config.toml
n_layer = 8
d_model = 128
n_head = 4
n_kv_head = 4
head_dim = 32
d_mlp = 256
vocab_size = 8192
activation = "swiglu"
norm = "rmsnorm"
norm_place = "out"
norm_eps = 1e-06
positions = "rope"
rope_base = 10000.0
rope_fraction = 1.0
qk_norm = true
attn_scale = 0.177
bias = "none"
tie_embeddings = false
parallel_block = false
init = "uniform"
init_std_qkv = 0.0502
init_std_o = 0.0126
init_std_up = 0.0502
init_std_down = 0.00888
init_mimetic = 0.5
optimizer = "soap_variant"
lr = 0.00836
beta1 = 0.95
beta2 = 0.99
weight_decay = 0.061
lr_head = 0.00855
warmup_steps = 76
schedule = "wsd"
decay_fraction = 1.0
decay_shape = "linear"
final_lr_fraction = 0.05
batch_tokens = 65536
seq_len = 1024
doc_mask = true
train_tokens = 144300000
steps = 2202
dataset = "wikipedia_en"
Each number is 128 + 32 x the weight over the matrix's rms, rounded and kept within 0 to 255. Layers, rows and columns count from 0. Numbers have three digits each.

# down: layer 3 MLP down (transposed), 256x128, rms 0.159, rows 162-196, columns 0-127
# gate: layer 3 MLP gate, 256x128, rms 0.186, rows 163-197, columns 0-127
# up: layer 3 MLP up, 256x128, rms 0.195, rows 163-197, columns 0-127
down162:073071174105168094115110114070195140172115157152083161118132086171109120113098125122067113178161066125189108067121104105118151151068107190101162121105154158102098073125119120158093076063127106064185144151118104095152128133061115119178147132130127148131147131168157109116117118169152150094184072082131177178186144147139090155139146097068145127117166177154111141160051104161131144112120
gate163:133152141127074106106136106149108112163146123152125115128133128117148089106124122137144082172140153129094184140146140127116150171088128164155086136097121175085139177082151101114123182086110153097099145136141103145122137075121154171101130073112068102159174099104133090117088111151146168099141137136104110140106114161148115162123158144128155082147136151161100118132151139114125114147166
up163:124121192083114108118138098121110068104153089162127118132145130155162118124158103123121105145130149124109160117156114109136161130109144171153110135117125137104135151156159080105131173088087129086086186136133119140097098105121140171111100121102118147109139116118168095108132151137152151079107105128085132127122112165152082136159117119127167146197138117135116125140130118142130072134141
down163:087121107169154177108099121153105138159102098083155139163123091106133070143105117136143147084168098137131094125100168121123116141150161128126182090101100135113090162097128084168148143097178155135128139092135098158125111098123096097129148134110116072150170124155172132142133180155105140128137122126134086135212129122104150130153093162145179141111128114113174129103114119131136114129162
gate164:140147124106116117158100166161100133123127149116173120137125130101136124092153139141145123113153130060107123147118069109144091140128086102142133105125119186155095153133251167191152121123103130133112077142100044112150155161127134102111110096155069112124109157208138115091151127114100155133153172142115143141201116156154107140162091146094118174144177081116107166139158147136082183069146
up164:176146106122086134187133131126153079115118122108140090142082132152131145072146130150131100106110129067160091106203103151167154158113096144147163156135138143100103156154179173082108109092052101127144140137108065115129133178143230109082117081100165121086174109182133048134152165136072110113149183225103135135116129121107116156093158164178118175146131157154140087071102135088152094069123
down164:133107145136125157058137146143087141103087126154132139138113115118167189104093162103157119184106165120091146144162142139205090078151159179126167057165175175069115128104152126202106120168170100157177138102166100134116101101097117091123160176178174082167114151173184128161085133117084166140181112116083104146201123096170128153078155160155129130089084116082103131090144106062094163121105
gate165:160101143126175075159157213150152166082132080185144103119151083120135107104108101114102155163067182101103070112120100137125149108083131083116101136099162104102118149166145114092103195139169150140121134135132126182095082136147098144070127137082098110136157100121175121107137082127178093065148077125081058106160145141112207123143115132149098148154121141152076115148121082163139112146121
up165:109092147121111154072115115132151130112148122128166137160110156184135106087161159131123089163121128127134145136106109163138110113166158183138029136139119092097145140163134163068126142114185158183174099081133134195077061172132073168096090100071145106108099089163119108138091134136127084171089143159094070141150107085068164129193136119087125101121147081143075086141148110142087166178099
down165:157084167143154134130135207123109110149143151145081106098180070112157092178113124112106109121128133117079158169156165140114109140118176095122138089163162120073150173113082111133114205121117111164126154155083111149166169144097070121170169109114140120200105184096103127117113192111146055134174151153133105162145159124109161100137187141138162100123073117138134109199154203165122125190136
gate166:160125151103200073091105118090134076144144090145095238139136141143104096171141122142119111160122158158105110170077121149112081119165167121103124126184160219158137179134168182083108059119132086156152085157128111121110090143115150149147134155107096133092104191119056088156113158135066120130101098122126134099126170130047152112147152126086073165095095094147218113124098148143149093115166
up166:124122110110124143135096124117138129068140132088142131126109137170191146149103197065178098162114118112115107133123107099129126168091066131135109218100149100139086170126123127092104195106146188103091124075129046080130172118128147126122078032114169198168140101233178136107115148064166144136086131100096077134085102089157179174093107144094116162148127141141129117174147086134150171107053
down166:099130154191127134097145190061132099078110142111140147143108151110079124081118158153134142069147141137179084085149178093046166109130041094073153133132187039144141132178112141083174184128071176124124106144081119138207104155125189166149104130122075114132193130101157163097171162087145094123094113064150164202126129121116112092131074129170109098150129175100097159150168145145150108153131
gate167:115208077128153142122135070113152113100181173124126144155138117107133091087104143155118149107147098112114150138127138106115164154095089106152108128109143123148067113095110146104146117089115149167077143161098129077170142125153173123141138081131085142144125116121123122161137161099087101143188161084131120127181134177119079130118082119067147136119132137100103115086148098104106106151169
up167:141134118121119104112134094115165144117133129137114123146108132092151137118128169133094125085114109170104097109100144087112102131120112132131091127140112177108130121059136114125098149105125134121120138145133097104095140124120131133089153118115108086122094102164102092103132104095124108113199101140112143117068132171128135121156110122108142090132168146169101147129119186140073150066170
down167:147179055100137078129114127128100141136140118115171123103146110125114147126135121162111139121129106133221077182156132175152128118157083113156141090141126136164162113144127077112102095177108100173127079104092123124111195124097113111113152142113189164086104103084122143137101125160113127103109143164132049127144134105166129109134131056122162188111122147119169124121121090141135071134144
gate168:180168124130102167079111214162100119168129144125089101132162123130150158126100178169155169125101168133097113105122135135140151041067161179131136128119135146136111104129187103172140130088145110084192152158092104151095101138150129075098138122119076113176154188140095102140083159138123130096187138159151163160147148090155096147152116112166115094111145144108126119111148119158139144047133
up168:104128183135126091135179136073119153129101102181111114125135134176118158098089114110122115058142166111142119082119152157141092150117125082130094128158160111150206158138178162114098153095131139086076118105093169124105111111097171160140164127116153110116120116124115139144121062115126053097164053158160137107114133128113148172050141112150123097138173053107160108146118160139149157081116
down168:139104169157075119105182144154053133127107124143115150113108068128143158153144121128119091134073101156116100109190094141133122129148140150124140161134123143123132122087129143114093088090104141119106145118136137165111069100135084139129129121144098128179045115137156118112069109000132146109158126151120151146121116147125079143112156153118166122116138048108094094125136212157133129148092
gate169:123122102127126132149138141133127139134133111136115121156151147104125131119102118130155147076124058144089099142120114155120132127076169113129125086111097161148125106114160160122120127073150103117140110125133141131125095160178133129174100094097172148170117109125126088128179138152147145117127153131125160121125146127104117100189090136134154112127148103082070144137144110133052097118122
up169:133132140126100113089155120125168112138094190062106100124132130122168094112162103176112110162116205136134168120127121096114074138140108144091152131134118154121091162131115176184136145143090152117113164170120109132147143104097138148094128167177065121117148090151105126091111105117129086133136111148120139106129109119119160138082133138099086125150127156243147106144077128082170129132150
down169:089148107131097084136099146146077123134145124148114138128129127172151102087155132164120161125117106154163130176103151145155135095110120090126087136143172129184171133132110133116148098146126147077088142121137179135176156118139126111146100151122148151136056127122084124101109133093135147116123119189107106136141106116145182132144132056114052090148144142110124109140137190159136085155107
gate170:146160139148100146176178089095153124115163085063148139080066164081085114122136080132129117162095146133130111115093090049127165125100124186177089064128105169129148138131121101115108133124055200150137123133138150094136093143087092101116125131084139166133131140124167104100120075169159110101166139110078122098093146159172125099150104126135161138131195134168069120085163092128142111130103
up170:104088112141150105033111104134114168089113181155145111107147133144133096104078157120147100134148123137143072140148131128126059107113167135122212130125110080105076130167089114152135149136153122130122121179140101127077171120113165127155093149151184116107142131099121123136106180162156158167182143093140159110186167159122171077083185122135100115105150101123144092157113137084159086137065
down170:134137098103138154149099144152134093117108140090114133085138129162116118100111136155114133132112115139126108080089087103146149148129100144083110124162154157139124117129121138089114102113116126088119140151096142176132160144136074154126151099123072132127089174116113155159192163092113059112133113130162155162084128138117099160145111100171101104151145121098082112187125122174112131156154
gate171:141156221090094114133091084089139159136162113136146132129173197132136073175169116100175176122125129129114156096126138105143153127119101095157147109104121162091164159174091137154147195111149130088167091151083087128141134074151171121128124166102162067174155134123123137093141201114163172135090025168084058059134182126139167119220139145165102161117118133123153116100188102121177149134151
up171:061152194097115103090112141051187119132184117171141117190171166109191112249091104112139094134167125153139086097136117090132110134171104121143094128153089167120127101134156174079147157128166119158076161197134165225131135047139154100093086196125193084188084158090191137085151107136126144125067110132136111136160177101053109166202113165121071230124081158137170102123140198123125116128174
down171:125145114145137142115130122059170150156136108097126137160138191120170112132140152094114154109116121151105118164168146163070048133106130166143111131169094124111168115160084074135075153108131153156105076130129133109155109158116192147159149143077081146128195115116118104130138165123160117163117131092105169065184181117146121141136160133115115166125057138137133156073110164116111141091123
gate172:099099164053112068211095111059123166080096134169125123099104116124103105130124104104192193113155086158116138145096106148070098109143154173148099182134100155117122150122035178131116133101111152148142110125120113107103155066118210094178113127068111105177157089152105087101167171153117184100096112111133140129151147129151137094115098105119056088121159074153132150068095144160142127084120
up172:182157122137156113150131124142165111156064097138127146111147079154221135113122094133101117155059168121131166129140130104083187137115133120068124167110171144136075111199101170079189127094163109125113161086107108150147168136135162106139092166175106109152132150156115112117119120103112077086104146086114105106108125158123094089125118174171095238089083197114100133097078133108098177076139
down172:078165109155163180082073113114161157121068168094045117148149218127163084139165071146160159144152143177070089090115153113081117138154158139152123149138156131123144150167096146134141116163143175163132134171073090040162119201147136088209139148109101161111128127080146088153171120151155177122120154176131150142143171167064134162182157118182174157129107099151144138155085086089167141122192
gate173:119154165191189095094154121114151105211151163156157121071152115176148103130109167147067117109100178163099138110101123150132137203132132195122162144143114087155154159131105125146107108141091179119141116122113200145113119085133071154092139152142058117152152143126110171165144138122090159110167135208105143176058133124131117146149120132151139181071092170146130129121112138159135116166134
up173:141116149124147136082159154105106145171130122129103089130132146169113101124148139070096155146109127131126108158145144142144110143088052179112124193155152073131104150112228089129129109125018113143074142129189119097089159113121211175101080162143106148106174153143130146166143124139131109068097107172131091122047131094133025109150139101124123149155175145073088129085133156116198148142150
down173:073122115137134179118090101123132130088116131082116116166163096151088094160098129100099060101155144119125134133115131124129069100160132187122158090093096119069140141126186087200130186105170107160112113121094120113114101148136141117131151090115076075139206165115153164144165137095120088098130132089176069106153126113094148124130091177120191074099135132164157119123112094069126138102138
gate174:140111105122109160161137087080103123142151116063137120171115146093188202132129148169115127137159135126140112130107101144140171114109145176120162143114135124144135141120097159150100097126116119147220093066153132129195132130133094121142139117051085103123119194090116084140152157092150154139142132123177117054178125136093151082174155151101153078175125104161111153131130178139105093102059
up174:118152113119098072183160142123112170135150099143101102110088176095090110114123139102133101125115136147133148140075197176125126142202082120128113113098098108180104121148154162107099133067126170113177134044093133124170038123125137095152079123136138149118133137169111133104098159147133109147101147135167115170130172140115140121174139082142152118120089066095109080126135140171102101115125
down174:158104093148064134160128166116102055101126138159132124152129148066094168118142115137123136154137164103129173118174144111175179062119156146110122185150069170153107116108140123122107118096104119139159153138147136127117184101082099095130177132138191134129136151164120157096148078135126132135128119080120203149104142151127137139085210110154111112136134130122120100147091129111127128131130
gate175:119125133156151124125070136099106121178123167103082088116132141110105137108125142131056142160162097125146077119122124084134104170103123110076118096166147153160105133134123216096106115200161152109194183134111157111139101097110098094143136088114143140110114119170098124088153100093119110156109164119142122138144151121131102172136096136091136130135137145078138117125162129122115112132077
up175:164137140158087142130120118163052131141166154110129122119124087122158129099151152158121185171156165123084096231145180141163106120121103122089088128130124173122085145092139151108143160136134117123087152073211162065175153091047117093116116136099135146129163129130097111102115124075105093076159164146152065163125133148170127177161091116150095138109168159116158132131166179158134119152141
down175:154078110137148175071122140090172109128121099117153136163123101119109158188145120090108041146138156176131204062158113152080175119140163153126162135171161122105122135105100046135091143131100078153180198154122131141092077101164119170152118117142158124164081140140145135079150087129092101143119132076116159156120148154128130123093207132126143109125131122127139101146138121080175152098170
gate176:102132131116086113139164153138123197116139103129133144137112117171123085138095100092114092153130133165150156146110120114128089150124193155114076123108089130177132114080119157115127143105083074069144179143137094180120120087120159099127134091101140077126160092110169117119130109184143186113075167168123110116145078152063158120172132086113135115126131196052156134079117133085143134130176
up176:114168100117111121149175175174137198111179111136136137155106142153123106187080064067150105112132121118156157138073178141123040168091135106122075116137118114155202120113112123159118134132053131097092157133153112112098149127139136079116112101117166149119164144122202163137148155165151134087031146153171138057136087106080117098154087163125117105168170146070153157098140073063163142098102
down176:107161135131112142130167138141123093183101125117175140167121082137186077155136106137116130126119147144141092103088163093091152134111168110091170139151071101121065144158105114172156124096205125149106150107117112140139145099144107092111123120157142110121113128106129164183098123182130143167109133131119090172205164126138147137134095124137142138125099092124118123121105130130102123081155
gate177:160144107145085154157113204124158181124113137077134149084185142154148102116151134160124131194086138152104177111130103141153135096141126054147064141171136128171157141140107114135175188145162182132107194133148161090096126158156163151137177119138147092141133141131097150099159103158084140160144125121164166112100045147158114058100150220128107093170164146147161171111098120099097107108140
up177:125107070088137145136047092164160122107109218078117115121123086127120199156128171093124161185108056140148139118151118118164172163123141148127112147100125126100146172102116115133135085072112150079082080150097125121123095104085126142108062151139146255139026100142122143122163128139114128104058148158125200171109115120132090133056091088085147147090161124093115108148105111089148145132177
down177:103176153155154185100132083107122210137119192129109159112131192155180085158180079092122108073113141141113155176122137167097128163104130092152172118156110132124080217082134137136140121161164095158019111096136095124139165101149105101191173130180128074142139192140108144090100153160151107124170162129102077149154112064090143119215165101185094082113051127109198148200156206116136127123115
gate178:179161188136124176167116142142129126117187120062109091138226101133158129103125144159176092121128175156149064105068128107086160117100153136094177170157152176119178140152089124157143143118065123137120123113088122113100111098087169182057089069114149097143100143114146106126110130159111059139111112132145154141114135108102153080154196090125117123166125113091203131142166172168123144124144
up178:154154151099168116166137062121112091090137087083077113153164172179177092138184201103103143086125119129124062145101148143154129096111128129107148077149132178144143131192116143127072132178128144108142143123083076154088096146064112157108141121125063135086171126193154154093143092122129133136106115162066121126156195083121156096141124166106139124117138186135101144172135117107121027104110
down178:130167140127138147126119129110128136121171095128144111142110120156139114144120185095076154067121109172160100100120134143064079113098167159166129109166156145142194162180079127178136146048074138151098083119115122144175131113081155153146107143107098158195155061092106146110137174149167133182108096100160100103078143078142116050145167093080147121165135153140214160140145163156102086116107
gate179:142137118151129107100095125094124139045164088172100192120121129150086100151195200144085147143085119153088101142118110128125122108175120148086107138149112150140164154125165105139124101109122118154136136148209107193092132159102179150157080057149122128171150127108126129170128114166113157090139141059158131149189128137095083184084102070157131120146144031129151116172154089139103081173138
up179:093136099071170187163148160167112119148113105135121148182076151067135137108110055143128059175176076129174097157154132111112118084119059185116133138125144070075221138130088184113158229141078085141133081163093124142192142161133139155150099116125131092134119086165076107115111145090105081116105155090132096081111158134136153115119095152128118116117161173133054097112133108110157145114109
down179:101088134219146123090177173118142156138165144055151162096103122111138137135133152098114111137077138132106167145176135060129102111134055164120098144123169109118172151151132176096174106109126086148138100159114150165108118127100162111113117170096102141111182125146236156116133142134134127125137163099157107119140068136048125164196104173117204151058159108137168169150113129121112101141105
gate180:143154099178162093122136152085103146182101122094122163130167161115156116168123152136148149162113218165121104175126121152147165138128089105152179107120150077090105130105107108136153108116089092174111130116114117107131128124141211129153134205117111107136152160121141114128094173122118129113102165152153126093089153134146127115154136160080042124119114179181114146109122112148150197090210
up180:148114138148127074168166136142114139126096112153171167096124164082148090110095133127148158118096137194117154138128150153136149132117083111188134078120163131097095129090101160149156144170142098108166130124109131118139171154144145149134147154177116098107137127146137133132113119151125175162114089156157158137153114132142139131158108181113122168123141127086194145100155139144159135130186
down180:148107103139141174131140109063080083146112076132117142163127106117185138150146109126130159114119130132123121099191150128111116126164163165091146127138156149112147125081097098103143143131155098172130112146115174072145123058161165099165104097143130132131146058099161133145122119111137140173137134106140085117133140117138121105096188128135107134081070147170128156129116144103156139140081
gate181:123162172137126129123129160094090117076173130097141162161178112140110112171125127187120132116174116106068117160152124126214124155166129081118149181122112162106093071117181178180129086100145087133125111154141099159105070115171132091106152068117130111135122132135083098064101097104162120148122098124151106130137112125129106096063160145131124150150130146139080220110131104097168139079245
up181:147208151132096175146133129153140142081180117164121105110151152176084084130139144134124173120153195146076168164121166117131116092180099097142143094146121112115090064102171116150187154090139100172116165120197160135149083100099129174108108072094132109118164088089079119110149161105127149188132145128122162140131145135144148123177138097133098109125102127129140185125124170150154128115103
down181:167098114113132141130128154116124121117153155138131134133113173139148153125109105123108108167138139117194202089077112165112210146124180150097102135145121138140145131107131120128106131111084139126144161113095138149159141174150150109076112114106068131123136178144073164176122122131136184136123078081118102168100113115123110122137143166172096108129155124089144101111099120115146149121118
gate182:195169137128137074148152147136109160125150086105119142107142187167123139119102140096110130121134102171099176176141132121086103085112081123107123150111126164138151096137052056140186204103052117137150207129140075130142110077120150179112168104134143087145177125146113122092133104172128129121193097158126163165131152144142079094135176105164103084100132117176122138169123126104139117166147
up182:167170171126132046096147124116106155102134051136099117120160161179112147125114115128132078116109126155097160183139131095162176077092091091168155152102130110134190089091052037090152204095073143125142171139146125119139093086151108218124109066117163146114149118186102131136137133156106119130191112118092146135163116117085130102101162084149120058114131107145145166123149124099152156199127
down182:087155138172151161128141117119051128120095179121108119138101148185145096146095145124098158124126138101159108093170177158118111143151092141147163075125156072171134131117183156121113161136114193064046086072099139108123139114130087124167129183064098113122116091076154129108117191144176058084096110132120158118178121092120116119095124158112166128127109122120165044163117154169106102144042
gate183:114133206125157140124089114145165165122134133156117150110143106130169057155166136095112110133142112139080113130130100102082129104119166171116111132129118119142170139126147142104149098135111094125142142116138129122163149092091172106138138127104136150110069110137147103093171107164135149129136140146126021112160164099086127092164085111107102137160077148099134137138217100134105170128168
up183:120174054108085093182112131183107123128165114124132109171103155156107143077123176126139145126084117137160091181087148129121149115117112151101072149166128095159081138104116113122128118205070126153132168168138135097141133167125157137114124117138135137082130145077118106133129125129160148075173118134128202115114142132141156122108138066134144131148140097081148128121126121121116102156138
down183:117081151140080122177114090137116103092102141093106131122174131153130149140110092155135119133150148152139134137082102100150183159146157090112183131136127129107123112118127162111177093122173119079111144111132155135089064143150100137180186073121116128162095142146106117146155130107180099110108161143090168127133123136127155149123092145132108102136175112131084115148115119151120148085129
gate184:153089096109139131116155089126125069150132108082103094181105171127154135109151143170129060141161122120198153123130155150160174118098154175121087105101110100112109102127119090097201161092109103143158131128140136153141117162152068123111138119044133135099165079132182129112128156133094149133140137113092153133164145136096096134117124100131123066140097129168118169072122164196141155112129
up184:096140155137138125165112110167160160159093160080107122144132126091136109102105175083110170108114153128092112129135167097123115145154191125128173153182128105132131122140146128152138149049155112142168117148151160151116128158110155128168123126141127099127120123143108127112144125113099121127100194138155138138110132116105095122159094124099138152079138138125122104144088105110103136137164
down184:202135123075101076136155127079116157110111132174130105108079121149115143116151107070120103150081114105112149153163159145175116119152106103112059111145157121160160108161120142163128113102088097112122100132143182128098152123130170139115105138156108154101100151136117140116131106108154116147151114141156150101065141106128118140093135124105107135103086161157147108102153145100106174141121
gate185:193159154104146155135208136125134154108127186124095146082181123168073128074114145150149136119100072131132113161132112123141167048119100162138127059071129121119153127140167106115069124151122098090166129124114194122090135113117102164121138095108101166119165104136167113144165096125046079118136143127098116085145139115171123090222154111172107098174168138182174155088162207138119089171147
up185:108096171104156058115077209092147122113151137077099149150163136129142140115140190107097119099161148165158084099118087101158112183184115150187148125144091143122093129082070125180088130076153109146147125112105165108192121145139140117131086130144119133104052094161143134144109054126131135164123108101175131160154160109109077083192146112147097143130141114108139054102134103113099036186136
down185:178095189115138148101107113125097120120134136157098081116119135108178151174123177068099116138105109122159143128167167130151118121095103124124122141091123147111173145166126131119096117092178134121075089109159141115141144130150124190097132063136108125136100099118149111110144128132191164152103140161090134058119145141150081107109181166108120066109099159140106144155093211072102083163123
gate186:056178116170112113198084108062125171199131142092128131076128116082092058078156103134157096096105168135145122125151104066127123178137070111107116127081176127130142116109163195103121161105125083157185115127069121144084105147095117143153156140138105117139220102151145145122094139101099139116106108109140095128114116134117161117134112079132107107124073117178153132161145097147141105151097
up186:155084178103142147070151122149125106159176113121136071095110141211209108160119139084137153157100142164132198092098198173125147124151153123155120125180089116197123100132130070145119100126124128116108150133204161156156155094110124186082138087173159164162120141122161133121137121194141114159161109167144122087096146149155159113108175153103143148046124110128108077132120128142087133123216
down186:128115128123132055184138133182065135116119137119092150088114171116113138103125130126134138127139072106158094193079100090161142120146102101157144135115145098157153119173083176124142117124115141105109088147106150139115119131137079138118124133119171179136134112110088118115153120177112137136105112139157115129120129162133131126134062061104108121172190141125126146175139116190137124129137
gate187:138102098155139130148131096156098140129091092159143087106107159129129112087058118107156127173087072123098173116137106147119099173113173141104115142135128112080198149123083130143128123110145164075155134148156131176156136143115136133091086149095145134124131161205179149154144092129128096114158112078118138112204155085105109159120151083102109130149158181070090128059114032124118045117144
up187:104151179108122107053101107204119131144161132120063066117076129120106084139171088105121137065133077167137097131112114132187101189145103106130121098121147124164098133173080162109130123052160119149193137120166094124138102088115155143123110149174092157118140112118143108077119137144152135144139130158122116147176143106111150237172146108097154080146121155166172178184096049104123198174152
down187:133149117157176152136150127157163074104151133111132139117163166063112201090106138133126148144086154140169157129140164147156159129104091118210060163154141158133126128171119129050110113160104121113132139143127163098166159126151131114088122196142160157175081121160158187178100167169134143135134177065100144161059200128106115103116116161141068095087090106112121088105102095111091147110100
gate188:072144132077132148156099138132165096112122069075145143168105112143082155107131078056175150135144115117159085131146148191134091121205111099170137149131105131159126127111133128126153124115137135164153112124144140141139060119131150110138134147127112111154171117075102129145150129134120148159080180092133091106121116104135128090162141158098117128146150112124154176164176075140138097146225
up188:129096138128111063161105136166067119143155127152121142107122065156144100078124162144132129087160108141140177090148111118143150092103178164077112129137152094090130150091163057165133073146111115116129147154120138186086157099142062131120106105164136125093102155153051109147093113097118114086165109177160147118131133122125116123137107127108159127051162147100084135115116142105118144132124
down188:125099136148153109175126179148134085107113114126103133108176119137067133127155077141117136165134115107126081133076113142125142140125109101125079172119144164168115122164129143099148120115099129088155142179129121118098110149116142123108092149141111078156088133094145145107190123129112091143122151123130104170111079118111131086138129078124127136139126152141111105146112078179159089120189
gate189:108109150083151162154105111087175159175111204112101106126110127117113105150172126123090080137097132096121157201085144148117113085088124192129125132105134121141147126106096111147119133116130206115138114104117127087156141119159167172130138166106130110091137094106120173161130136100113149194159110140117161143148152108101134122085109198109120114157126157186130132064082137132123050118136
up189:136136128138107146115152089145144150083125115085138114154075136138133138155101125120120161154151183127098154050072106126148103093161120136108148147173115111142121158127106106141140155133167110105075115139089163136167113143139107149115142137138133121057099109110131082157105149152146116162175074099161154128117115141098090204084183134103114112100138111092178097158132153088144150142193
down189:100112178125197122131135116154072123169126132059085124096144119049148125134148144174150147134179133118107124188135161107127131096106117104157094162139164121148144193144130086111137179124114129096123120134160131107149146124092121079110111099088125156111118104097104118092164129160131105142133113132134124106125068155098118150112107132115110154163135158120134136141122083113128137090065
gate190:131134086186082123137120103148140145107143146153090093130099196115192136055087148091099143135132120139119141110126101173058066157098134159151164140091120157129116172167097220118153123215125159152161124102137050131146155167119169130120115117112132133143100102148144135107143131209153085112130114167193126113141111110100151072099137139089105120162179091105072121122089111142129135060120
up190:072168091152219199125154115080115129104125110139121173117150093129126157184090108101164121114139127128155071074157151179159067140112138111100109129128140096126180099107127113155139083105113057175139073060167146098102149157098158119135117086104115118095139111145161123093126097085120220141114151114117074112125102089057120090088164140126098101138110136123145071109145123188128130185115
down190:135109141096136033115160149135189128101169099079085143150126100132116115131132134184086161188124115095141075118082036092101156085085079123154132140110115134071131080129130131132142133114116154109156127169098100118132132133109106116092134090112130200116164133153118093127150074179150080174182144115152153157100118103138145123143102146104111181171130146127135185125133065158114149079175
gate191:109159117082133140129163107145125107121137167122131083151158203140094077105111101121166085098095116161147108136167111120134110145078180114127154121166082112088101103136194114165113080098078088113120146134148106116116099091096168133131097147147156128127126086120138117163116091182139184116119133142132120113121132111073139173136091102067143099110122169100106097124150124075169112139072
up191:137173104091096102113125115106179096137131132153123115080125100206112099078133105094170131104120110091126065082153098086149121128129137120118188127170123097054066081102091142165132110117116127136056151138162063161153086100101128100156105214118143126123107046080089079119126152105133105073127143145159089137119141126113121169113154166102170146120104139110120068100167096101180133136112
down191:099125169158146151125141079163171139140113081085122155128104071117128130194112141121148072123151112106104110139107129107041122085120179154101164165125064115085123165125121115143152165096127167118128189168115162142128124129150159091110151058136077086182156162141197142118051142135157155100113154149165152187224110139171151131166156190103151075126134103093111091072123173179102128123131
gate192:145120182074157130154150104110137122151126208134138083138146095117099106101108080120107115146129102116148152122107154087159152134129170132158128165157146138107096106162177169104111094109111117120138179110158122092174103163142116060085135153138127115101110103156158176106105150128131150144087187121113125168105121172144100165159050130084111124099122113087064112135091106111126099172110
up192:133140165100125154142129136100106166116130208172130067178140136179131140132054113103122125113098117098130115079106187091153119099145177117173149177126121150139071103126140159104078128110115102132152216144119139130159098118100112109113151139139151138100108075155142158138072128082142161130105208157086108140095156116128029136148078168095135161061125133139095118140138133034093068107076
down192:171084100140122158105113130097154126134080158110162113150150085134136145144162112125131056157073143113127187032176116184074136154115177171127095138118096158071147174112114108127105135136147145168150169129145130139139115106146135147138128143109053080143096141163153122116102109125130097115166104092138109194149135137100131132096164128151120111102072124139135135077138148067131132097140
gate193:095039123150120082189110124077185098123100147138090143113149122126124100085156100139200159083144140125121152117141085128113155144108116101138173087086150106104138160105159149101140075124125120140177117131085103088095141119157174107143135130133083116113140159127112107136146137054097107109120135178127089132183130144116088106127069188100109119087151173128091056152155132119115100125109
up193:146168129129131204114110161116061143147150110040173112161145146161145165127134160116076136194163158179140125189088175148130123089135145152103077123162113115109129116140057078187106205162110148128073148099151164171189121132102121115082119148186155176126136083144123139125119093210120174165173119145119134144106148110125116133127147062147125093103096069180141145115110172144161085154161
down193:129116121147139076157136106213092098125151136127121110122130178149114124091113138130136149144150096137187096176079126101140154107142113075132136123115135100185174130164093125103122148127108117116109086136111128143123110133104096131097138144135160180116077137105083111134133143156146175143144106163147137107107140133144157117120086094102124148177212126079123116172158152181117122140155
gate194:196128137102118204196099130122174133091130157098101087102126113080114117103148198106101170089108091173137132146054073113114098148074134138150082105097131139131101142136132082115056132138132192111146130130103154063130133072164145136201195120136082114134087199103130128102084069101169122125108084132113110121103094100089100150165129116115132156121102091045164157110127081118182156169093
up194:081148111063111201161050150133124138163136134097093138122146165078145171112153144141123071124097169138105123113139134109135120053131125063149148082140101168095140116182155129096136124144063055101153164104169104099056146124137130173141079049184102127114100116102114152115173127086158209124155146159130127099177148124151153154098161057145137103104116138160137157126094166138156114131121
down194:115116187100076127160177050149131122114136161127192147132116074110134182172153133126076081150143090144055150118127081172131142092099127138106116102134118120132123142146110077128169116146136134211127010148131197178087197082136153164064152109191108094127130149101151119107104112095080104141088108138128142157169077163125117135083075093086120165094151189190095137115114222111145110118118
gate195:219193102117091134141106123105130085144145093157087127118159120098118109162109137083158089076127059159138132105131127149136124180091152146138159108160089158155111163126158111117058073103095106089107130102181149097137115224110060112153130093149047122161120144082039152166109160111153115107147116122162101047140125107157147174072153116140169143146097146150078139026103152096147107147167
up195:166147093117101143174083117112089133099201123165066167153170090079075059223080124170114106102094058134186211151109151141162195155121117183097142094098070140068128157094122085156135130118104131121077133151097135082111105093110105169135099204131112123106140163127044138135127108113116103112143190160145141076147134109156156142117147081125186079170136119180140093072138094109118050098116
down195:093094097151158132108086096121144144184092133111115104135178125133156090177149120134128131063139107103117111139066136077116160121121088146075089086125121141134131144102098087155088135167182140105126126147122050155141101125095103101158151080126122177198141142129150124111160094178154080112103133111086099158185147108082154172158098134178158144148135147098199162137108113141133125102152
gate196:094145096085130098086100148122139093122116172133163132159127166120156073112102108196164141094127135092117102090093030156090136172106206124168101158104124136148135119154126133142119160150225133134079118096126137117123084110140157130136092155080123104111180101175097155111163095133060151151081172130120096116155109108138105099138120132096103123075196124054086134127134067143112141087145
up196:166124145092080114128092163160108165163147125111114152099143122144145168208190110155143125124073131111174156143144168155149121081135109124122132074124151149166132119103089148148107080108184189169160129129126063155135128103110134135073150137152117147160152144099153133154080158171180110077111154136125161168136137102123121094112147083143126111158094154207169133170078190102144165088111
down196:105141136096103079134080172174151085129138162138164144147172133134116144099144090113134136075128134171165070154128169102114148111107116114156110153124171111146154125154120137154159138135116160067132176132089079137155142096112162095151105178165121099137107103126117113104096098120119158089112106163089139183140090081126124108117150137091119112187179122065110143144163160163117070177163
gate197:138156090088149147140143088107171169149150162123086144105091106097148080124112124142149147071087138153170107155120119120161172103151116073147108093098112127124092163123180165133172156093082127119175098129133156174098085129139148151180125077087115114134103112092079176128174135121105140124119160128094155137145161082122152111141101126075146116109170149100134130144062115164141122134092
up197:085104122162146107159130129152152132142132138112120105128122091145091141098129114108110116092171157136119125109101117121134163072120099140144098113095141088159102170138111122110154148093119084144164046141061105116148082090152107113163103111142091159128152134117104156119172118106111147124167119136151120141150113101160119126156094098134095116106177114125123109140121154107120153071134